python train.py --num_hidden_layers=13 --hidden_size=128 --num_attention_heads=3 --num_key_value_heads=3 --head_dim=64 --intermediate_size=704 --vocab_size=1540 --hidden_act="swiglu" --norm="rmsnorm" --norm_place="pre" --norm_eps=1e-05 --positions="learned+rope" --rope_theta=39200.0 --rope_fraction=1.0 --qk_norm=false --attn_scale=0.125 --bias="none" --tie_word_embeddings=false --parallel_block=false --init="trunc" --init_std_qkv=0.0442 --init_std_o=0.00868 --init_std_up=0.0442 --init_std_down=0.00868 --optimizer="adam_variant" --learning_rate=0.0018 --beta1=0.9 --beta2=0.99 --weight_decay=0.027 --lr_head=0.00663 --max_grad_norm=1.0 --warmup_steps=474 --schedule="wsd" --decay_fraction=0.673 --decay_shape="linear" --final_lr_fraction=0.0 --batch_tokens=8192 --max_seq_len=512 --doc_mask=true --train_tokens=110700000 --max_steps=13514 --dataset="wikipedia_en"
Each number is 128 + 32 x the weight over its row's rms, rounded and kept within 0 to 255. Layers, rows and columns count from 0. The size above them is the row's rms in percent of the matrix's.

# layer 5 MLP gate, 704x128, rms 0.144, rows 109-162, columns 0-127
size [ 99  98  94  91 105  94  96 102 101  95 101 104 119  98  91  95 109 101  82  98  92 107 107  90 102 111 104 106 105  99 107 102  99 109  94  95 101 109 114 105 107  96  94  94  88  93 102  95 106  98 107 101  93 102]
[[152 149 103 103 130 111 115  93 138 105 145 182 148 116 137  51 153 117  92  80 152 168 123  97 124  99  79 148 127 194 109 117 137 153 178 121  79 159 145  86 165 122 165 187 141 155  99  70 128 120  70  96 145 125  81 157  99 126 119 150 174  80  55  90  84 129 151  82 111  93 100 168 124 104 135  99 106 133 121 202 135 102 156 131 156  46 151  92  98 161 117 124 131 158 134 135 148 134  94 120 114 116 129 106 159 105 154 115 191 167 156 137 153 102 140 202 200 105 118  91 138 107  97 161 173 136 119 140]
 [113 127 165 105 129 194 117  98 165  75 198 147 192 134 161 135  97 156 123 143 112 136  93  91 126 125 145 118  94 107 134 116  70 121 142 107 144  22  75 139 152 154 130 139  84 124  94 164 124 100 194 124 114 145 111 138 132  86  37 129 177 137 117  91 160 103 107 129 155  99 139 143  79 105 136  92  96 148  96 133  90 104 153 185 159 139 120 104  87 117 160 130  91 125 150 180 135 136 143 137 138 137  95 131 180 154  99 145  67 161 141 155 164  95 149  95 110 125 124 128 157 162 108 193  58  70 154 123]
 [111 135 140 148 124 175 145 160  85 111  83 132 161 153 141  96 105  91 147 101 101 177 154  98 117 138 130 144 117  52 150 143 130 144  66 148 131 118  92  61  89  50 175 107 109 130  94  84 186  92 154  85 123 115 107 133 108 130 123 136 199 147 148 159  94  97  97 163 126  94 144 130 165 145 144  71 131 108 185 113 152 137 115 157 142  84 153 131 141  62 164 139 147  85 125  76  86 109 118 159 173 153  66 116 168 161 115 141 169  86 126 120 150 161  67 100  81 115 119 163 108  89  95 133 115 190 165  96]
 [146  69  91 117  65 146 158 123 180 143  67  85  99 167 137 138 133 133 149 148 185 165 127 126 153 147 141 154 149 105 106 112 173  61 123 168 154 217 115 111 147 140 168 143 118  94 137 129 138 137 143 143 173 112 166 128 142 163  94 116 158 153 119 107 115 129 125 106 152 197 115 163 116  35 144 150 117  90  92 154 113 160 161 189  98 116 163 115  75  82 131  59 120 135 161 127 130 110 192 114 157 133 166 147 114  98 126 100 145 195 178 131 136 152 168 154  88  83  99 123 163 111 180 116 104 124 164 149]
 [123  57 146 128 105  75 119  79 163 175 116  62 143 163  97  79  80  99 108 101 103 111 167 120 115 153 114 176  90 137  87 101 156  79 150 142  98  83 123 166 170 117 151 140 168 137 106  94 127 159 202 127 129 112 159 173  61 166 106 154 199 110  99 109 135 174 168 122 122 139  87 154 123 140 133  77 187  90 130 144 128 140 109 168 114 107 150 100 129  59 100  48 106 145 135 124 134  92 140 114 204 101 125 154 108 126 139 116 185 155 147 122 123 136 102 130 151 110 129 109 180 183 127  88 113 124  95 129]
 [203 155 165 136  81 168 134 125 150 111 141 150  70 169 129 158 157 111 127  99 144 146 145 119 171 106 159  75 148 150 162  89 169 103 212 179 150 141 113 132 161 159 176 140  73 149 118 145 104 145 154 125 124 142 124  96  91 171 184 160  60 115  68  88 142 126 143 160 137 122 140 140 113 130  88 146 114 103 119 189  90 137 111 138 158 149 115  81  89 105  63 117 142 181 155 105  93 121 181 169 174 124 165 117 102 174 134 135 133 159 136 161 135 119 101 146  46 139  90 110 139 141 106 152 193 145 101  80]
 [185 144 135 154 124 124 128  99 165 171 180 160 106 119 167 101 119  99 104  98 158 103 144 106 140 175 173 152 143 134 117 114 135 101 105 149  75 135 131 129 149 161 108 147 171 115  85  83 120 127 148  97 139  94 142 140 140 102 133 148 164 137 148 130 131 130 168 143 161 169 157 112 100 170  78 179  98 158 117 161 117 146 105 101 144  40 155 194  78 169 171  76 164 104 179  92 170 175 138 145  63 140 143 144 129 113 154 141 222 154 138 168 141 140 131 127 136 120  48 179 160 201 109  73 112 111 133 144]
 [110 177 173 195 142 123 116 118 132 149 153 189 158 130 162 163 176 102 106 132 141  57 177 157 147 105 135  77 171 130 115 139 100 155  87 104  75 110 126 103 143 184 134 141 105 141 122 133 104 138 158 124 139 104  77 137 194 156 140  97 125 115  97 131 128 157  93 160 163 183 150 121 163  96 112 135 127 155 132 114 100  53 176 145 167 150 130  86 147 120 148  53  90 176  86 181  93  85 153 104 110 156 189 151 167 158 171 136 145  59 183 156 132 162 146 126 128 139 158  83 121 117 151  71 138 152 102 139]
 [122  68 101 129 183  82  82 126 113  82 131  87 104 120 119 120 146  75 136 141 162 144 150 113 107 116 134 111 176 112 160 186 108 139 116 184 132 144  59 149 159 132 100 118 158 110 174 172 129 124 102 156  66 112 147 128 118 121 156 131 139 121 184 134 109  91 172 120 157 138 117 133 114 117 116 122 161 155 151 116 119 158 186 203 103 135 106  78 155 138 133  97 109  84 178  70  90 113 100 104 119  36 118 149 183 181 107 118 131 151 183 135 155  99 153  49 131 116 114 140 165  97 200 114 148 119 109  66]
 [133 171 148 120 168 142 164 120  99 139  69 125 101 150 113 135  46  96 136 171  99 184 116 122 158 120  74 154 143 119 179 123  77  80 195 161 146 174 159  81 145 163 168 175 115 147  92 126 134 159 164 164 108 153 168  95  74 155 131 152 135  93 124 114  71 174 164 114 157 111 137 174  63 107 159 181 150 111 105 156 192 102 104 122 141 130 155 145 108  87 193 117  95  89 117 166 126  97 170 141 162 133  99 127 120  81 100 170 176 196 129 117 143 132  95 111 130 126  98 115 154  98 141 175 132 131  96 117]
 [188 159  75  97 116 147 161  59 146 142 101 111 114 111 107 154  92 203 148 156  61 109 151 138 161 203 109 104 139 154 180  76 138  78 103 103 139 156 123 122 105 136 145 127 103 114 148  56 120  94 132  75 131 124 123 136  98 153 139 134 106  89 163  78 125  94 200 113 117 237 147 162 162 128 106 157 117 106 134 165 147 108 133 187  98  75 142  90  97  94 113 166 149 114 180 151  92 134 141 161 119  85 109 150 109 123 153 175 144  79 145 124 127 107 143 161 111 116  92 138 158 138 122 101  92 137  95 161]
 [168 187 120 123 102 160  73 131 138 105 146 141 132 149 152 166 160 141 181  95 148 107 168  63 131 123 137  90 140 115 168 126  76 132 111  84 154  91 129  52  95 137 155 134 132 115 117 144 121 128 151 102 131 140 124 185 112 142 106 116 116 143 188 141 116 161 155 109  45 130 160  55 143 145 134  41  62 124 131 133 185  80 154 159 176 132 115  62  96 113 155 130 117 135 144  82  88 139 169 134 143  93  90 166 119 143 168 117 134 152 153 151 167 141 139  88  86 159 184 149 191  88 120 105 153 117 156 168]
 [126 126 150 153 111 159 138 123 109 174 106 138 156 109 164 115 180  85 166 109  88 144 140 179 189 128 104 120 127 114 105  59 106  87 200 126 197 108  89 192  95 161 117 157 107 152  90 153 193 158  91 145 131 128 138 112 100 145 136 164 157 134  93 109  78 106 172 137 144 107 126 154 102 152  76 163 130 163  90 129 200  88 158 181 128 133 123 186  79 138 141 102 109 162 147 178  89 141 158 200 183  98 108 133 176 134 122 171 187 112 143  94 127 143  99 110  80 146  76 108 138 111 124 126 156 124 111 119]
 [159 112 169 149 167 147 124 130 174 149  77 155 142 199 159 121 136 129 161 159 123 113 149 104 118  74  79 124 138 160 165  72 135 143 121  45 188 131 122 144 143 156 120 119 119 151 110 103 146 164 120 106 117  87 137  91 170 174  93 154 129 116 140 116 120 159 194 132  82 105  99 172  92 158 102 148  78 123 132 129 149 114 174 171  63 157 164 135 144 103  95 109  37 152 135 122 211 146 177  75 166 140 171 130 120 170 127  78 135 133 161 156 148  80 100 100 103  82 166 139 124 125 181 154 139 131 149 121]
 [127 187 118 173 138 117 124  87 124 169 192 102 183 130 132 171 112 173 143  95 184 167  91 151 106 144 165 139 153 137 157 144 119 163 125 118 135 134  60 124 153 115  62 156 132 134 157 120 109  91  73 135 120 179  65 176 139  44 182 131  97 137 172 159 104 127 153  65 145 112 128  90 127 128 121 108 165 145 105  92 168 141 102 111 146  71 106 146 143 171  82 188 140 122 110 150  92 112 210 139 122 134 124 105 111 169  97 172 151 167 109 159 104 168 121 101 102 144 169 130 164  82 131 103  94 121 120 172]
 [131 130 150 143 121 143 132  92 118 117 149 112 110 182 133 158 136  75  88 123 158 176 126 138 147  76  58 159 166  94 152 142 103 152 151 157 146  76 127 160  70  96 169  83 139 157 167 110 129 217  96 112  70 145 113 110 153 178 111 121 111 103 101 139 151 131 164 105 149 118  96  78 160 164 122 205 140 109 102  70 168  94 165 124 104 132 106  98 131 137 106 185 119 123  94 128 105 139 137 160 156 107 121 125  53 166 191 174 150 101  97  95  84 160 111  97 151 143  87 181 197 124  85 137 143 148 129 100]
 [115 176 105 160 160 123 112  86 161 122 119  88 167 132 119  99  89 128 122  98 148 169 105 178 121  48  55 120 102 120 126 108  88  77  89 136 147  73 127 142 121 138 119 127 174 114 109 189 142 102  81 102 118 130 117  53 132 135 140 156  87 100 161  78  78  83 128 159 111  99  88 164 206 132 161 131 125  71 151 191  98 179 121 182 151  84 150 121 141 101 142 137  84 171 152 112 156 139  83 136 165 120 160 132 185 145 162 160 118 132 187 128  91 101 142  98  77 147 137 160 126  87 144 154 153 147 152 130]
 [183 112 131 178 123 159  56 101 138 149  68 153 137 151 160  64 145 106 169  87 129 116 164 101 103 165 111 133  60 119 110 155 155 156 121 110 117 203 138 167 204 180 120 196 100  77 146 106 172 142  89 151 213  26 171 121 142  84  81 164 123 150 140 117 159 112 139 151 135 139 158 126 112 121 123 104  66 181 130  88 112 132 133 133 154 167 177 120 156 139 127 135 131 112 124 125 103 128 122 114  95 133 167 170 123  86  77 145 107 131 136 155 135 110 100 108 128 132  92 114 142 110 120 106 144 105 169 154]
 [ 86 154  92 112  59  73 142 111 150 142 148 150 128 148  41 106 155 153 157 106  83 173 159 109 143  81 170 144 171 131 156  96  97 116 115 173 188 120 135 171  91 155 120 156 150 113 150 106 173 121 146  76 140  77  89 106  97 154  94 117 140 140  77 159  83 153 168 160 135 127  91 122  93 125 144 148  13 133 128 188 122 105 144 149 109 123 150 113  97 140 164 104 101 171 120 138 183 126 157  88 106 122 131 115 151 139 129 115 211 122 152 129 116 125 178 165  91 109 132  89 156 154  69 121 132 118  81 142]
 [108 147 138 120 106 113 110  46 120  80 200 130  99 128 125 129 116  83 125  72 159 111 102 154 138  62 114 158  70 154 108  64 136  84 134  70 140 118 158 145 138 138  33 142 109 180 147 103 186 140 147 112 162 109 215 142 109  99 124 143  89 107 128 117  72 118 119 173 133 111 141 124 131 185 117 147 124 107 127 109  84 130 122 154 161 152 156 135 151 188 111 140 156 128 138  70 101 152 103 163 145 117 115 111  67 122 168 118 159  79 158 142 103 108 126 134 142 181 127 123 152 113 102  45 129 136 136  64]
 [101 158 179 101 125 150 129  93 113 155 162 145 145 147 171 101  52 145  89 169 225  95 163 133  68 131 116 140 121 143 131 164 133 137 136 127 131 122  21 163 147 150  76 156 147 175 150  40 126 137  92 116 137 130 167 136 112 121 119 119 152 174 152 133 130 166 103 157 167  75 157 179 109 134 194 103 138 161 107 124  99 110 121  86 149 149 101 156  78 132 137 135 107 142 134 106 117 128 161  84 108 107 157 123 136 163 147 120  95  97 177 178 134 125 161 127 125 150  98 160 155 158 118 116 157 199 109 200]
 [189 118 163  96 157  89 116 123 133 140 142 171 149  78  81  86 159 126 150 113 121  59 118 157 133 100 179 103  91 174 150 154 137 106 177  96 185 139 114  70 131 150 122 155  98  77 123 197 141 184 139 145 134  81  60 141 137 140 103 147 137 120 102 120 107 127 156  73 126  96 110 163 126 118 161  27 133 173 139 170 173 121 161 143 109 124 148 143 171 111 141  53 116 145 119 116 147 113 133 116 175 159 147 140 144 108 153 172 171 105 163  91 148 180 112  77  94  96 138 116 119 119 136 182 174 111 158 169]
 [101 127 119 117  98 141 159 118 171 100 127  99 135 117 189  48 156  88 138 122 138 133 151 145 153 162 165 104 218 108 142 135 136 131 128 168  77 132  95 108 171 181 181  85 137 138 152 127 153 160 118 103 148 128 115 106 126  86  98 156 199 142 131 140 111  89  98  93 101 133 163 115 153 130 155  65 102  95 137 126 128 115 182 186  81  87 130 142 164 146 178 160 186  94  82 168 143 171 166 143 117 119 151 129 174  73 138  96 106  74 187 134 158 168 167 130  94 165 138 128 139  55  99 146 115  88 116 136]
 [116 142 145 128 145 113 189 115 180  98 103 155 145 196 106 125  79 113 149  94 167 131 151 149 128 146 139  69 116 132 140 116 186 128 129 102 111  99  69 124  48 160  65 125 125 165 169 129 111  98 113 149 150 133 128 173 143 110 213  99 160 110  98 141  70  86 137 151 127  94 117 138 182 142 164 161 145 137 154 145 230 157 148  74 154 139 102 139 152  95 139  90 171 130 147  87 163 146  95 162 154 133 126 149 162 137 157  81  92 156 189 141 134 185 115 156 123 176 127 143 108 156 122 191 105 130 133 158]
 [147 183  96 167 113 103 143 122  85 149 191 102 139 130 123  54 108 165 146  81 143  87 113 124  51 134 150  78 153  99 107  64  84 140  96  86 117 114 139 133  97 157 119 106 104 130 158 136  84 150  95 145 188 164  85 124 105 163 135 138  60 127 109 110 134 115 159 132  73 124  76 152 100  97 145 102  67 118 115 153 122 169 136  65 132 139 113 141 122 101  90  84  67 129 178  58 134 140 124 157  77 110 168 133 144 113 160  81 106 167 158 168 119 160 144 178 121  90 137  85 169 164 153 154 129 141 112 153]
 [170 185  81 139 160 104  82 154 144 149 203 142 171 147  99 138 102 150  70 171 147 105  87 150 110 175  73 143 142 131  89 122  57 155  85  81  94 143 148 174 108 118 115  97  89 151 114  71 154 157  82 114 178 107 116 107  89 166  78 175 174 172 115 114 106 160 148 165 112  63  99 147 162 128  91 148 116 157 112 150 129  87 112 170  96  80 157  98 129 160 163 137 135 100 150 109 150 118 109  73 126 104  86 119  96 152 103 155 189 181 124  94  95 149 159 164 151  88 123 136 127 136 124 155 102 142 152 108]
 [145 135 107 155 153 135 149  75 138 118 166 121 147 146 155 153 115 118 131  70 127 197 178 132 170 157 155 135 176 141 146 216 145 124 119 111  89 106  73 122  96 187  71 164 135 122 166 111 136 146  74 192 148  82 159 153 127  77  64 141 153 153 101 125 148 163 119 106 130 120 128  94 135  71 140 103 179 146 103 153  50 123 161 136 138 141 147 144 102 151 109 107  98 110 105 143 149 129  63 141 127 147 152 124 128  93 161 125 118 139 131 138 158 104 142 103 215 114 161 145 171 169 102 200 174 100 150  70]
 [139 117  98 137 124  47  79 124 129 162 163 141 151 128 142 115  66 119 107 110 100  89 164 145  88  47  97 162 140 129 122  69 124 105 179 152 135 124  83 208 136  67 101 157 182 115 147 110 130 175  87 125 154 133 153 124 114 108  96 145 164 118 102 136 105 192 111  88 197 123 149  89  41 114 181 131 124 116  94  82 108 151 153 121 174 114 167 129 173 162 103 119 102 111 100 125 110 150 120 114 132 133 127 131 117 134 172 173 109  80 140  90 149 204 154  81 106 118 104 103 124 132 150  84 152  82 127 107]
 [136 153  83 155 150  44 134  82 115 118 152  89 137 160 129 115 138 115 109 106  58 137 108 118 117 104  94  61 211 128  83  75 101 157 157  99 173  81  71 163  95 111 142  72 120 173 120 142 165 174 134 109 101 136  74 133 154  93 118 117 110 189 116 147 121 134 118 151 128  85 117 209 100 156 133 130 112 147 103 145 169 124 102 118 130 153 151  90  61 174 131  75 131 171 131  80 113 102  76 133 129 124 122 113 119  98 140 167  86  88 100  98 107 106 128 105 154 106  69 175 156 118 114 168 140 136 125  76]
 [125 172 142 140  81 156 151  72 114 124 158 173 140 164 139 167 149 147 145  94 123 157 167 147 145 170  83 150 150 182  70 170  99 137 105 139  94 136 159 202 194 150 153  89 114 175 170 113 166 108 124 116 132 114 151 101 145 186  60  99 115 158 139 143 104 132 110 164 139  80 165 115  79 141 116 178 119  80 129 127  88 140 136 161  92 131 133 176 116 161 188  35 148 113 166 114  98 159 140  86 120 130 116 167 162 169  77 135 119 129 152 122 162 103 167 134 204 140 150 116 141 125 110 137  81 148 134  82]
 [112 116 102 147 103 148 188 137 155 124 172 148 189 112 132 198 113 121 164  69 140 112  78 118  99 191 107 132 114 145  34 153 137 169 120 165  99  93 129 114 140 101 186  70 136 107 126  80 168 125 125  95 151 114 170 185 129 104 126 111 133 153 176 112 155 130 111 130 113  83 137 146  72  74 168 153 117 108 105 138 166 159 164  85 138 152 122 125 101 122 133 113 182  97 139  87 135  96 106  65 184 108 126 133 152 137 138 180 149 142 140 139 130 140 189  76  74 169 118 135 139 152 136 158 127 132 209 177]
 [109 200 103 152 105 109 168 107 139 129 133 116 143 105 171 119 123  93  98 149  86 175 129 123 152 112 158 125 177 139 138  73  99 164 137 189  97 105 114 129 126  74 141  61  84 144 109 137 150 218  58 123  85  95 166  99 101 153 129 133 125 175 125 161 106 174 116 190 141 107  71 130 105 140 128 145  77 150 145 150 131  83 138 108 101 116 171 133 162 118 146 146 172 129 137 136 120  69 127  84 108  81  41 136 136 158 137 119 143 126 122 115 161  77 101 162 119 170 119 173 132  65  99  62 173 135 119 100]
 [161  73 164 152  75 170 125  99 130 105 127 170 131 171  96  92 107  95 113  85  91 108 164  71 101 140 104 100 120  81 166 129 107 117 168 165 102 108  44 103  89 119 214 100 116 102  93 129 108 160 102 149 178 130 123 103 168 159 131 131 109 149 158 123 112 143  71 131 123 168  80 155 120 123 172  41  92 141 105 142 154 131 129 153 113 104 111 118 109 158 168 162  86 103 110 107 112 156 102 148 151 188 134 126 150 141 137  69 118  93 155 154 200 115 176 110 109 148 138 142 156 148 154 183 165  68 143 155]
 [135 127 117 123 127 156 118 102 154 150 105 146 102 160 146 157 187  89 165 128 131 154 172 149 137 129 142 102 103 158 115 143 135 122 144 152  90 119 143 126 151 109 139 172 110 157 137 164 107  98 106 154 138 104 155 138 144 158 148 149  57  96 120 158 175 145  84 107  97 116 126 173 139 104  55 126  98 147  77  95  89 140 186  96 122  74 113 154 122 104 165 113  61 154 162 136 118 149 167 152 111 101  97 115 109 128  14 154 179 161 127 168 154  42  96 128 165  93 126 147 173  58 217 136 115 103 162 104]
 [188  98 145  90 131 133 104 126 166  91 147 125 127 136 153 110 110 107 177  54 165 102  97 117  72 108  87 136 160 112 145 148 131 137 156 148 164  71 116 148 145 141 110 176 124 108 168 129 128 101  92 131 130  85 155 102 132  92  85 153 156 130 147 146 109 112 128  75 134 124 121 125 102 136 244  99 132 157 147 185  67 138 134 158 158  96 155 110 164 213 132 139 164 173 151 118 166 128  71 162 109  77 108 109 130 172  99 112 107 106 132 114 181 123 129 126 192  90 140 118 153 105  80 152 220 109 104 120]
 [168 135  72 121  87 131 212  96 148 104 139 126 188 111 145 131 186 103  98 102 115 115  93 133  82 160 155 103 106 104 136 117 124 163 137 136 114 120 130 117 171  79 192 170 160 170 128  88 158 114 166 169 137  92 138 134 100 181 186 134 148 159 128 102 114 123  86 174 152 139 145 116 172 128 100 181 141 143 151 149  99 136 222 126  86 128 136  92 141 146 167 149  74 157 119 142 101 173 162 135 159 143 102 137 104  89 149 170 183  95 186 103 168 152  99 125 180 182 171  88 114  92 102 139 125 177 129 108]
 [123 101 124  93  87  94 128 115 140 120  59 173 173 120 141 100  47 112 109 115 137 128 119 157 133 156 118 116  87  88  91 126 151 160 146 132 156 149 113 176 135 101 139 147 147 157 154 137 141 195 117 131 224 147  97  90 104 139  73 164 145 128 157 154 156 172 130 131 164 160 130  86 110 162 205  93 163 161 131 127  91  99 112 113 150  39 190  94 120  92 113  87 112  99 155 126 167 111  96  91 187  90  92 163 145 134 125 144 146 166 129  85 170 128 110 155 131  86 134 186 129 150  99 186 105 158 147 142]
 [126 152 118 124  96 108 123 144 138  92 146 181 135 159 118  62  84 140 118 168  67 135 155  99 127 103 163 149 128 140  79  70 128 115 130 178 119 128 171 113 134 139 153 132 153  99 104 122 170 186 180 126 153 139 108 167 171 145  78 157 173 123 155  63 143 137 112  82 124  75 152 144  95 125 175 126 171  63  97 112 122 124 174 119 136 123 131 103 167 122 156 115 167 173 142  70 151  52  98 134 212 183  65 138 123 149 164 179 152 118  87 134 118 117 135 135 133 142 155 144 125  80  91 190 160 146  88  98]
 [141 187  82 113 150 102 167 107 120 167 119 107 109 136 131 108 100 142 143 180 171 108 148 182 126  87 181 119 127  93  97 177  93 140  86 121 101 119 118 113 122  70 169 127 117 134 133  73 110  78 169 140 147  79 209 121  42 155 148 163 141 124 132 131  84 161 116 150 126 160  95  98 170 195 141 210 107 136 134  79  70 115 147 108 152 108 208 108 110 104 194 145 139 104 142 125 132 173 115  83 115 169 144 131 134 169  77 133 153 126 141 116 112 131 109  87  80 152  89 158 169 133 165 127 132 129 118 146]
 [144 143 105 112 121  46 167 100 147 171 134 108 161 149 116 177 151 152  72 106 115 109  84 157 132 151 132 138 135 111 107 119 121 109 129 117 139  67 101 132 138 132 184 108 154 120  98 176 135  90 144 109 140  94 104 157 122 140 183 122 126 112 133 128 205 192 121 112  79 107  39 207 119  96 185 106  81 138 150 180  77  98 121 117 113  54 135 122 152  81 161  97 142 107 180 153 169 111 137 100 150 105 117 144 153 143 123 161 162 156 106 146 150 146 182 156 115 123 129 176 152 145 106 111 117  44  74 125]
 [132 120 112 191 143 106 101 127 152 149 125 119 183 116 108 139 151 136 120 162 173  88 163 177  96 110 171 121 115 147 114  90 117 161  44 151 106 100  67 111  98 162 138  97 148 101 144 104 113 103 211 134  95  79 114 143 128 145 118 124 150 179 115 116 143 146 107 167 106  95 148 188 105 119 112 147 113 135 142 101 145 107 165 166 169 121 134 139 141  74 144  53  94 147 178 115 116 106 119 190 116 124 185 169 141 125 108 125 150 133  93  79  83 110 162  99 103 158  82  67 150  44 108 107  94  90 186  80]
 [106 178  77 110 101 173 104  78 172 172 130  90 127 150 146 136 145 148 117  72 103 150 113  90 182 122  77 166 100 141 113 138 106 142  99 118 132 139 134 183 117 121 162  96 134 179 108  74 167 201  97 163 146 106 176  74 163 168 158 155 138 152 111 136  92  64 149 106 126 108 112  57 201 118 105 115 128  96 110 109 145 154 129 183  92 165 138 151 161 147 151 151 129 152 134  74  75 168 118 110 127 121 128 138 166 132  97 140 143 100 166 138 172  81 107 155 155 119 176 182 122 134 121 106 207 112 173 157]
 [131 146 141 145 143 162  77  67 132 135 184  83 164 127 199 139 133 140 120 162 165 127  78 199 138 143 159 119 152  97 149 143 117 186 118 160  87  85 134 134 124 149 159 164 116 126 138 143  91 174 133 106  86 165 121 139 126 127  94 104 139 135 123 144 113 149 107 135 128 156 107 145 143  92  56 102 109 171  95 139 170 149 108 166 149 103 115 159 100 197 155 163 222 151 116 108  85 160 164 165  89 205 118 154 128 111  50 163 142 156 150 138 178  77 125 136 109 144 112  88 175 146  59 160 122 127 123 121]
 [171 103 141 166 123 186 142  90 132 144  54 123 115 165  49 170  92 107 139 150 122  98 142 123  87  96 188 143 124 157 130  90 162 161 182 111 154 185 128 116 169 112 112 174  75 136 116  88 175 183 163 176 109 170 162 186 154  73 132 132 157 146 136 122 113 122 121 119 148 183 110 165 125 144 139 104 186 105 107 145 155  85 163 166 122  95  84 130  45 107 131 161 119 120  83 168 133 117 141 163 128 115 130 156 107 129 104  83 142 175 145 107 115  76 119 157  75 118 107  99 154 165 163  78 115  98 143 122]
 [136 155 135 124 150 148 104 112 122 142  98 106 135 153 151 108 154 126 114  83 179  85  66 134 142 125 155 115 154 123 218 146 119  33 116 138 108 153  83 115  68 162 145 112 127  97  82 130 112 147 158 198 110 114 114 129 109 129 150 146 123 107 154 119 144 144 149 139 102 130 147 142 119  57 221  96  78  86 164  73 122 142 134 127 116 198 150 140  89 140 147 136 156 160 148 148 172 118 189 196 113 160 106 124 141 161 150 148 118 167 150 140 115 132 129 129 121 171  99 167 161  70 183 113 169 148 133  49]
 [184 171 114  86 167  84 143 138 114 124 143  88 110 174 161 100 142 100 166 116 113 117 121 171 122 179 127 106 136 116 131  92 109 117 152 133 149  80 134 160 192 107 134 117 193 123 152 110  65 161 127 104 179 151 104  68 107 160 105 131 137 116 154 138 110 122 126 199 157 194  97 107 169 178 132 151  84 180 132 107 185 118 119 156 146 123 142 116 155 110 110 122 110  97 103 179 175  98 124 167 130 152 100 120 127 127  80 158 107 102 148  94 149 136 124  68 169 151 197 119 132  96  92 119 183 124  21  90]
 [196  95  67 102 143 143 135 105 183 143  92 176 121  89 126 115  89 104 116 160 103 130 137 124 116 154  96 110  89 131 131 103 100 127 156 107 221 113 127 144 190 182 117 152 132 154 166 127 133 150 111 133 111 142  79 183 106  78 145 186 151 140 113  33  76 157 149 103 167 158 131 150  98 102 108 130 130 136 110 101 117  94 155 132  54 142 113 147 141 124  98  72  93 194 132 148 175 138 145 129 140  96 176 151 131 179 122 153 104 116  83  74 160 116 199 149 102 132 144 122 145 142 140 120  81  97  94  86]
 [135 116  74 197 129 102 107 149 127 121 131  93 146 136 196 164 154  79 136  96 163 153 144 152 165 162  95 132  75 161 151 107 151 101 152 105 107 112  96  94 136 125 128 136 130 140 130 119  74 151  96  91  95  58  76 141 113  88 105 133 154 116  83 191 135 141 116  92  62 183 111 182 185 130 127 124  97 148  98  90  92 135 193 160 160 148  97 187 201 125 183 124 137 119 102 122 123 133 198 146 157 182 150 126 132 122  97 143 136 114 134 103 149 139 143 146  61 135 149 140 118  91  85 152 190 136 177 129]
 [129 126  65 109 127 187 142  88 167 131  92 134 195  87  87 142 151 153  91 139 107 130 159 187 144 157 123 136 129 125 158  73 140 148  88 176  77 160 150 130 161 150 157  61 124 142 158 167 170 162 174 154 113  87 151  88 164 150 142 139 128 141 152 124 112 140 120 101 167 165  84 213 108  94 128 144 121 176  64 139 104 115 115 117  99  89 149 179 132 162 108  56 138 108  86 113 130  99 127 163 136 110 162 134  81 101  93 145 119 110 148  93 105  76  70  78  85 108  97 140 139  90 117 118  61 115 105 150]
 [155 119 131 140 133 134 177 120  85 137  76  96 166 133  92 142 142 137 140 163 188 162  97  84 179 122  29 149 136  96 105 166 116  82 163 164 121 128 116 164 130  99 164  68 111 148  80 103 148 107  87 164 106 107  84 171  61 158 139 177  95 153 165 164  86 170 182  98 142 139 138 133 107  64 131 171  86  99 163  99  82  86  78 124 162 128 156  76 195 147 135 177 167 134 125  99 136 120 128 187 142 104 107 154 108 127 126 188 134 133 102 113 114 141 131 146 125 170 144 173 141  98 112 112 112 141 108 134]
 [155 129 175 143  98 152 117 130 137  94 109 199  97 136  98 162 166 105 179 126 154 113 131 130 113  88 182  92 148 128 155 143 169 125 123 128 102 146 189  80 108 163 117 133  76 142 112  62  97  91 123 117  82  88 131 182 166 134  63 122 161 130 152 128 114 113 124 156  81 125 139 110 140 200  95 140  59 129 144 144 145 206 199 144 157  69 101 141  96 140 163 138 152 131 124  66 135 131 132 190  94 115 106 140 159 125 174 166 147 101 155 125 138 119  92  90  85 162  60 162 103 146 160 105 168 161 144 123]
 [136 111 109 154 133 132  60 125 146 153 138 103 139 136  84 124  97 180 110  74  68 133 143 106 145 111 113 165 102 135 112  86  60 131 161 143 112 189  69 133  90 126 141 102 141 144 138  55 122 144  91 150 169 106 118 181 125 134  98 110 151 112 159 121 124  59 114 141 108 109 205 118 134 114  85 142 111 110 132 131 138 135  40 133 112 121 188  80 130 133  72 123 104 140 170 149 120 185 201 113  86 108 143 148 154 154 168 146 154 175  89  87 144 173  87 140 113 171 141  94 145 131 174  72  94 152 109  82]
 [ 95 191 120 138 138 180 154 141 181 150 118  62 120 159 157 136 186 192 143 152 154 141  68 215 158 101  53 142 167  96 160 119 142  60 146 155 124 135  97 172 162 120 140 165 178 172 157 114 112 111 145 158 115 145  86 100 128 199 140 136 153  75 151  88 151 157 140 122  81 119 139 166 126  83 114 153 135 126 144 135 140 139 140 167  95 162 123 176 140  99 102 159 122 106 163 137 104 131 135 112  86 137 149 112 162 146 123 163 157  95 139 122 130  77 174 199 105 114 141  92 128  56 123 110 149 169 103 102]
 [ 83 171 106 156  85 179 131 131 126 106 205 152  82 137 167 123  75  80 104 139 137 171 162 159 145 159 151 119 135  60  98 144 113 134 137 118 122 120  93 131 141 173  99 119 125 209 146  74  73 159 138  80 141  71 173 177  97 152 111  91 181 134  97  80 134 165  96 135 123  94 140 132  75 134  72 108 104 140 122 113 118  69 129  90 161  96 133 102  97 190 122 121 180 151 156 152 178 121 119 155 122 109 180 129 132  75 102 179  97 150 118 152 141 104  87 150  82 171  98 139 140 124 144 112 170 119 147 161]]